{
  "num_hidden_layers": 21,
  "hidden_size": 224,
  "num_attention_heads": 4,
  "num_key_value_heads": 4,
  "head_dim": 64,
  "intermediate_size": 896,
  "vocab_size": 7531,
  "hidden_act": "tanh_gelu",
  "norm": "layernorm",
  "norm_place": "pre",
  "norm_eps": 1e-06,
  "positions": "learned",
  "qk_norm": false,
  "attn_scale": 0.125,
  "bias": "all",
  "tie_word_embeddings": true,
  "parallel_block": false,
  "init": "normal",
  "init_std_qkv": 0.0334,
  "init_std_o": 0.0334,
  "init_std_up": 0.0334,
  "init_std_down": 0.0334,
  "optimizer": "muon_variant",
  "learning_rate": 0.0057,
  "lr_mult_o": 4.0,
  "beta1": 0.93,
  "lr_head": 0.00773,
  "max_grad_norm": 1.0,
  "warmup_steps": 200,
  "schedule": "wsd",
  "decay_fraction": 0.844,
  "decay_shape": "linear",
  "final_lr_fraction": 0.05,
  "batch_tokens": 65536,
  "max_seq_len": 1024,
  "doc_mask": false,
  "train_tokens": 475400000,
  "max_steps": 7255,
  "dataset": "wikipedia_en"
}
Each number is 128 + 32 x the weight over its row's rms, rounded and kept within 0 to 255. Layers, rows and columns count from 0. The size above them is the row's rms in percent of the matrix's.

# layer 16 MLP up, 896x224, rms 0.119, rows 307-321, columns 0-111
size [101  99 103  97  95  98  93  97 104  97 104  93  97  96 100]
[[131 136 176 176 108  84 107 194 120 119 102 119 129 116 162 162 174 115 160 128  74 172 141 134 127 104 187 133  78 144  72  75  59  84 159 194 117  93 120  95  95 115  85 138 130 119 174  69 181 200 147 137 141  73 116 137 102 104 149 165  91 163 102 148 161 143 129 150 180 138 185 116 121  84 176 175 167 104 158 107 105 103 134 155 127  93 105 168  88 115 160 115 157  95 136 157 134 158 154  96 145 143 188  97 144  95 160  96 104  94 192 110]
 [170 105 155  99 100  47 142 109 141 129 146 105  93 136  69 170 118 106 131  75 115 120 145 168  96 154 105 138 132 159 143 138  75 124 133 119 107 100  87 158  99  91 163  97  57 134 115 108 168 142 102 137  98 120 110 161 159 130 174 163 119 178 117  90 134 184  90 140  90 129 100  60 187  90 183 110 147 160 123 142  97 107 151 151 113 149 206 173 128 157 120  93 146 130 132  54 201 139 172 168 151 121 144 137  54 115 115 186 120 133 146 118]
 [ 89 135 125  92 135 108 135 131 152 124 146 127 141 112 138  84 118 142  57 116 135 143 124  72 176  74 110 126 125  85 130 121 139 122 169 135  76 128  90  74 154 136  96  87 146 154  91 126 117 145 163 180 111 166 150 143  74 145 100 123 126  87 122 135  61  89 198 106 158 102 106  79 107 165 157 170 141  83 163  88 117 100 128 127 136  93  89 187 145 123 148 185 104 134  91 151 125  96 120  86 176 148 168 110 142 116 135 118 196 156 136 161]
 [106  98 113 102 144 167 138 137 120 141 168 115 120 177 161 143 123 149 123  83 145 109 120 124  95  85 135 152  87 138 145 169 153 157 199 141  94 114 101 174 157 154 161 119 112 162  95  91 127 121 112  67  87 109 126 117 164 207 129  83 206  97 118 103 101 139 126 138 131  72 139 103 169 154 142 133 134  81 113 183  70 151  90 149 104 138 144  75  88 121 139 173 131 120 105 125 111 175 128 141 131 126 157 165 177 116  73  97 122 138 128 125]
 [129  72 120  89 174 140 149 105 117 149 143 130 135  92 112 167 153 108 159 171  79 164 129  83 144 140  96 154 116 184 188  92 107 142 115 160 124 121 175 106 121 132 148 145 157 111 153 137 182 112 113 133 105 157 119  82 111 163  77 150 167 105 157 153  88 148 124 132 130 132 136 120 182 153  72  81 145 113 104 106 100 134  85 166 202 135 109 182 110  84 128 182 147 142 143 124 135 108 126  76  37 204 131 114 131 189 172 135 121 144  82 136]
 [135 140 104 121  55  61 100 149 137 144  69 120 156 117 100  82 179 178 168  93 112 144 100 126 113 101 130 125 166 133 151 156  87 149 139 121 103 116 159 151 137 129 131 111 116 149 134 167 145 136 167 138 123  49  68 168 132 118 155 136 116  93 169 139 148 134 120 154 156 153 177 100 118 140 142 176 139  89  85 109  93 143 114 109  71  63 169  89 125 116 158 137 113  77 158 150 130 103 142 103 105 156  86  87 148 194  93 156 120 146  76 128]
 [104 191  74 144  97 124 109 136  73 115 113 135  94 142  79 118 126 122 149 133 138 133 124  96 155 142 104 163 139 128 128 144 114  62  99  89 123 140 138  94 164 151 111 155 122 144 122  94 174 120 211 124 106 141 114 180 109 140 159 102 167 134 161 164  99 143 170 109 113 124 135 151 110 135 147 107 193 140  81 199 139 129 173  89 145  54  98  97 155  63 163 177 141 155 139 115  96 128  88  92  96 114 149 163 152  99  70 141 123 152  69 126]
 [220 153 100 127 101 102 184 118  54 121 127 101  80 124 140  94 150 121 143 160  91 117 150 138  96 128 109  64 127 164 155  78 137 116 104 184 104 120 146 168 106 114  83 121  85 123 211 157 157 108 126 117 109 126 133 107 109 156 106 100 201 166 144 153 130 112 120 124 132 102 135 182  72  81 154 121 171 134 106 152 129 162 119  72 196 126 158 133 125 142 196 120 140 132 129 101  96 118 113 106 135 171 127 183 120  86 125 156  65 124 151 116]
 [157 149 146 102  71 100  93 108 151 105  83 222 141 121 116 136 167 181  93  97 132 133 112 161 176 115 126  98 133 102 141 230 144 121  86 122 111 111 133 133 180  99 165 122 156 143 122 175 173 115 177 116 157  80 131 141 190  85 123  87 106 130 179 160 135 117 152 149  50 127 130 140  91  78  84 153  84 148 143  60  96  92 127 113 109 115 153  85 143 178 156 154  60 116 172  85 132 119 124  68 101 118 127 110 137 156 110 128  85  99 167 132]
 [135 186  61 105 166 100 149 137  87 219 184  42 120  75 133 109  97  98 108 123 192 122 133 136 141 192 115 107 138 140  92 171 124 148 145 140 125 159 117 112 136 114  60 136 130 136 138  88 173 177 121 112 133  77 130 110 148 151 143  91 145 117 139 146 177 162 173 126 100  73 125 144 111 170 112 161 173 148 122 114  65 107 135 128 175 149 181 161 185 158 155 106  64 140 141 130 142 142  89 119  42 136 140  93 138  61 142 118 125 140  92 129]
 [132 127 127  48 104 129  61 101 112 102  49 196 128  60 153 130 164 121 213  94 166 119  93 135 128 161 148 123 154 124 153 104 129 133 191 116 100  88 152 157 147 120 123 167  94 120  99 145 100  95 152 123 139 120  92 153  90  86  97 106  87 104 107 123 151  97 121 131 102 101 182 125  91  70 140 166 131 160 170  85 127 167 172 190 147  78 153 189 112 124 121 156  37 140 140 133 111 124 100 112 120  56 148 111 139 149 129 136 124 116 145 117]
 [131 154 120 104 101 105 143 148 109 165 144 191 144 160 148 150 151 112 118 134 126 111  82 192 103 172 123 135 184 148 132 127 160  66 146  99 176 116 161 165  82 192 114  87  80 168 151 145 139 146  91 129 174 157  84 189 126  93 120 157 122 118 142 160  86  88 134 102  97 114 104 123 130 130 157 149  95 103 131 117 134 121 149  88  83 147  78 133 179 124 112 152 142  86  41 102 101 125 153 180 129 154  64  89 174 125 175 144 121  97 105 163]
 [139 115  87 125 201 158  77 141 177 102 102 118 133  93 130 169  94 157 114 106 129 136 136 122 120  99 139  63 138 182 154 167 100  69 176 182 143 133 134 150  41 100 160 153 175 203 137 146 135 140 153 145 101 107  88 166   0 167 128  65 111 151 113 120  94 142 135 125 130 135 121  79 116 124 155 117  62  96 158  83 153  91 118 157 149 118 136 121 123 107 119 121  67 185 169 129 117 130 161 165 137 124 143 127 131 130 138 137 133 157  95  90]
 [113 103  82 127 153 129 126 178 144 170  90 156 110 160 186 135 105 128  80 154 142  94 126 126 151 146 121  84 120 108 133 134 144 113 148 124 103 143 125 114 131 157 196 162 102 194 161 114 184  79 171 163 106 107 167  61  89 102 211  58 132 157  73 147  99 127 122 126 120 123 161 109  60 156 137 116 122 123  97 155 149 185 143 175  66 117 117 129 158 137 150  76  99 162 171 113 142  90 135 170 128 107  95  91 150 136  76 146 120  93 103 122]
 [167 132 142 159 165 128 138  99  61 131 129 118 114  98 174 122 124 132 164 150 112  82 106  61 121 137  87 178 114 115 146  61 161  81  89 130 163 114 114 145 108 106 117 110 117  92 132  65 109  99 136 106 152  87 139 125 143 120 164 178  74  99 229 129  81 115 117 144 113  89 161  79 165 162 127 141  56 108 194  83 129 152 115 114 156 112 102  94 105 131  86 139 166 110 150 116 162 155 118  81  89 162 126 124 125 145 118 139 132 151 137 155]]
# layer 16 MLP down (transposed), 896x224, rms 0.0721, rows 307-320, columns 0-111
size [103  96 102 107 101 101  92  92 105  98  99  89  93 103]
[[132 104  95 119 113 129 119 128 116  96 157 142 120 147  68 172 136 161  95 157  98 199 163 144 138 153 154 127 113 126 151 142 149 105 111  80  49 115 144 134 109  92 191 110 149 100  87  94 110  98  81 124 127 136 173 136 150 113 150 118 100 104 205 133 142  67 126 168 130 147 103 127 145  66 136  66 137 203 106 123  94 126 197 126 122 120 120 126  90 112 167 107 144 149 148 133 218 147 110 178 133 159  84 113 120 115 131 119 110 108 167 118]
 [120 173  88 134  83 117 121 131 155 153 177 102  84  81 117 145 171 130  86  96 167 119  82 117 154  67 102 113 177 160 105 122 109 132 206 140 133  85  95 182 119 124 146 127  83 138  98 145  85 136 100 112 152 112 148 194  55  68 116  94 145 146 113  68  73 165 179  70 137 159 132 161 109 145  67 150 148 124 149 109 135 129  90 140 119  84 169 143 179 108  74 145 132 115 157 130 149 111  97 161 127 102 120 145 203 127 143 131 126 145 131 216]
 [170  88 116 182 113 168 140 128 134 136 140 154 127 109 118 180 139 192 140 142  76 114 118 170 104 181 141 133 122 167 132 146 113 162 129  82 105 121 115  85 114 111 162 174  95 165 157 170 144  96  87 128 123 160 120 176 134 123 195 188  88 169  98 101 130 128 109 128 100 106  95 173 124 100 104 122 101 168 146 138 110 175 184 178 103 143 243 114 126 133 108 152 184 109 155  96 140 115 148 150 116 113  58  60 107  92 100  94  96 141 146  95]
 [137 116 120 109 155 116 141 128 102  73 156 118 195  82 136 122 109 176 101 144  89 103 100 125 141  84 142 139 117 148 131  61 127 154  87 150  92 130 101 116  77 142 137 117 138  92 104 150 112 129 114 108 123 180  52  86 152  91 112 159 137 120  97  89 143 126 145 170 108 165 156 103  73 112 127 142 176 140 166 109 100 157 159  77 105 146 210 141 150 179 151 133 167 118 183 143 158 135 125  76  82 133 236 123 126 150 131 172 105 127 152 156]
 [131 137 128 128  90 153 183  63 106 138 163 100  68 111 148  97  99 135  82 122  66  99  99  88 120 111 174 120 111 115 108 129 131 111  79 155 140  80 165 148  96  84 107  84 121 151 120 181  96 163  92 171 112  95 140 110 145 101 142  99 165 157  87 148 103 163 107 133  83 130 149 161 113 130 148  84 170 142 111 173 179 116 113  79  96 125 141 158 186 134 131  85 161 185 169 139 164  98 137 172 155 126 144 104 106 196 110  88  85 150 148 114]
 [147 155  80 144 193 140 121 151 109  95 164 120  93 172 122 146 106 105  87 139 170 137 103 123 151 170 122 119 140 140  93 157 155 113 151 137 135 157  59 122 139 120 155 127 153  62 123 149  97 129 146  78 128 126 124  84  81 124  96 122 195 156 178 105 121 101 189 159 100  36 135 127 112 110 134  82 139 134 218  94 100 115 168 129  90 132 136 105 169  84 159 127  81 177 134 106 147 160 124 129  77  67 132 176  85  93 169 146 134 129 170 121]
 [ 98 129 121 128 146  84 133 135  99 147 114 102 123 158 122  75 209 159 145 169 159 145 109 136 147 121 156 129  99 121 113 149 146 141 126 100 147 137 116 132  95 119 145  76  57  73 125 160  88 112 108 113 111 122 102 144 148 129 130 137 142 121 153  97  63  43  91 162 143 120 127 173 109 153 101 102 130 172 158  63 143 116  83 194 159 162  91 104 131 144 142 133 157 151  85  99 163 124  69 130  67 133 137 108 151 147 142 163 129 116 167 115]
 [ 91  97 125 127 104 118  97 155 192  97  90 169  85 188 115 122 227 204 162 214 112  88 164 122  88 105 106  89 116 127 123 149  83 140 156  59 121  98 154 100 111  64 123  85  85 149 165 155 129 108 172 166 110 140  62 146 213  54 133 158 140 128 124 111 128  71 103 157 161 101  72 172 122 170 102 165 121 162 113  99  83 145 190 153 129 153  90  92 176 167 184 139 125 138 143 125  78  93 179 162  98  92 108 136  70 108  94 137  78 168 162  96]
 [123 144 106 116 128 130 191 100 132 121 106 111 121 134 137 143  76 142 104 179 113 183 129 104 108 170  29 159  92 160 107  97 122 113 165  74 106 146  73  62  94 154 176  86 165 166 116 119  96 106 162 120 155 114 158 197  62 134  92 112 160 101  56 109 155 153 170 148 102 141 158 111 126 125 173 124 127 173 127  81 102 154 122 132 159 118 158  93 161  85 125 133 130  66 142  80 146 109 107 180 171 103 101 117 158  84 204  96 148 147 119  87]
 [130 131 113 161 162 112  65 107  95 121 139 137 145 117 115  98 168 171 108 111 152 118 107 125 198  63 140 110 126 118 136 183 130 161  61 152  81 131 158 119 147  95 150 141 152 109 165 167 156 154 117 162  49 144 122 195  67 160  93  93  88 145 121 136 133 107 117 179  83  63 124 153 166 153  70 112 118 142 100 174 154  90 165 124 117 154 128 110 140 144 157 128 161  84 107 103 126  87 157 131 143 117  84 194 170  52 127  67 118 121 146 130]
 [137 115 108  69 193  49 110 119 132 175 164  88 170 165 177 116  84 121 128 143  91 126 158  75 101 133  95  42  89 133  60 134  70 170 114 135 150 122 138 142  91 164 138 102 121 160  70 144 150 138 138 113 133  64 170  51 157 119 144 134  91 156 140 186 192 111  79 109 154 165 141 153 170 188 153 151 113 124  81 123 144 117 145 151 150 160 166 154 143 129  65  97 114 112 135 149 160 116 136  90 141  84 116 132 169 187 121 184 118 136 138 159]
 [160 117  94  74 123 161  55 102 147 155 122 120 178 130 169 124  80  91 137 138 131 116 161  76 165 192  98 132  81  74 143 148 166  98 111 121 164  65 143 110 166 141 146 206 126 116  47 130 127 130 173 132  96 131 162 211 199 146 115 102 125  97 118 129  98 142 129 149 162 123 184 191  73  89 139 117 134 191 171 150 168 189 135 112 107 182 170 163 123 142 163  66 120 106 144 131 127 133 172  81 152 123  83  95 102 118  99  99 132  92 145 101]
 [144 141 126 143 139  91 142 104  92  77  94  61 136 166 171 138 113 126 152 146 112 124 131 115 119 133 153 175 166 125 108 121 153 126  91 128 117 115  71 171 154 208 168 117 163 147 117 148 122 152 142 140 136  89 141 175 156  94 156 138 125 176  92 131 128 144 161 133 174 107 176 131  98 127 142 123 175 115 119 176  89 160 157 126 105 211 158 148  95 160 120  78 107 134 150 141 135 169  81 106 113 158 148  47 105 136 116 139 152 151 155 165]
 [167 187 165 131 125 106  69  81 162 137 125 181 168 132  54 140 155 160 203 112  97 160 102 165 177 168 174 125 176 153 153 154 121 179  91 125 124 204  68 110 173  99 124 142 143 168 146 114  62 108 170 107 134 130 111  95 157 104 154 138 150  67 151 127 142 128 139 125 147 134 121 118 186 165  91  68 158 160 142  91 142 142 136 163  80 126 179 132 154 114 124  70  96 102 125  90 131 135 101  96 112  92 141 165 123  93 118 128 100 177  94  99]]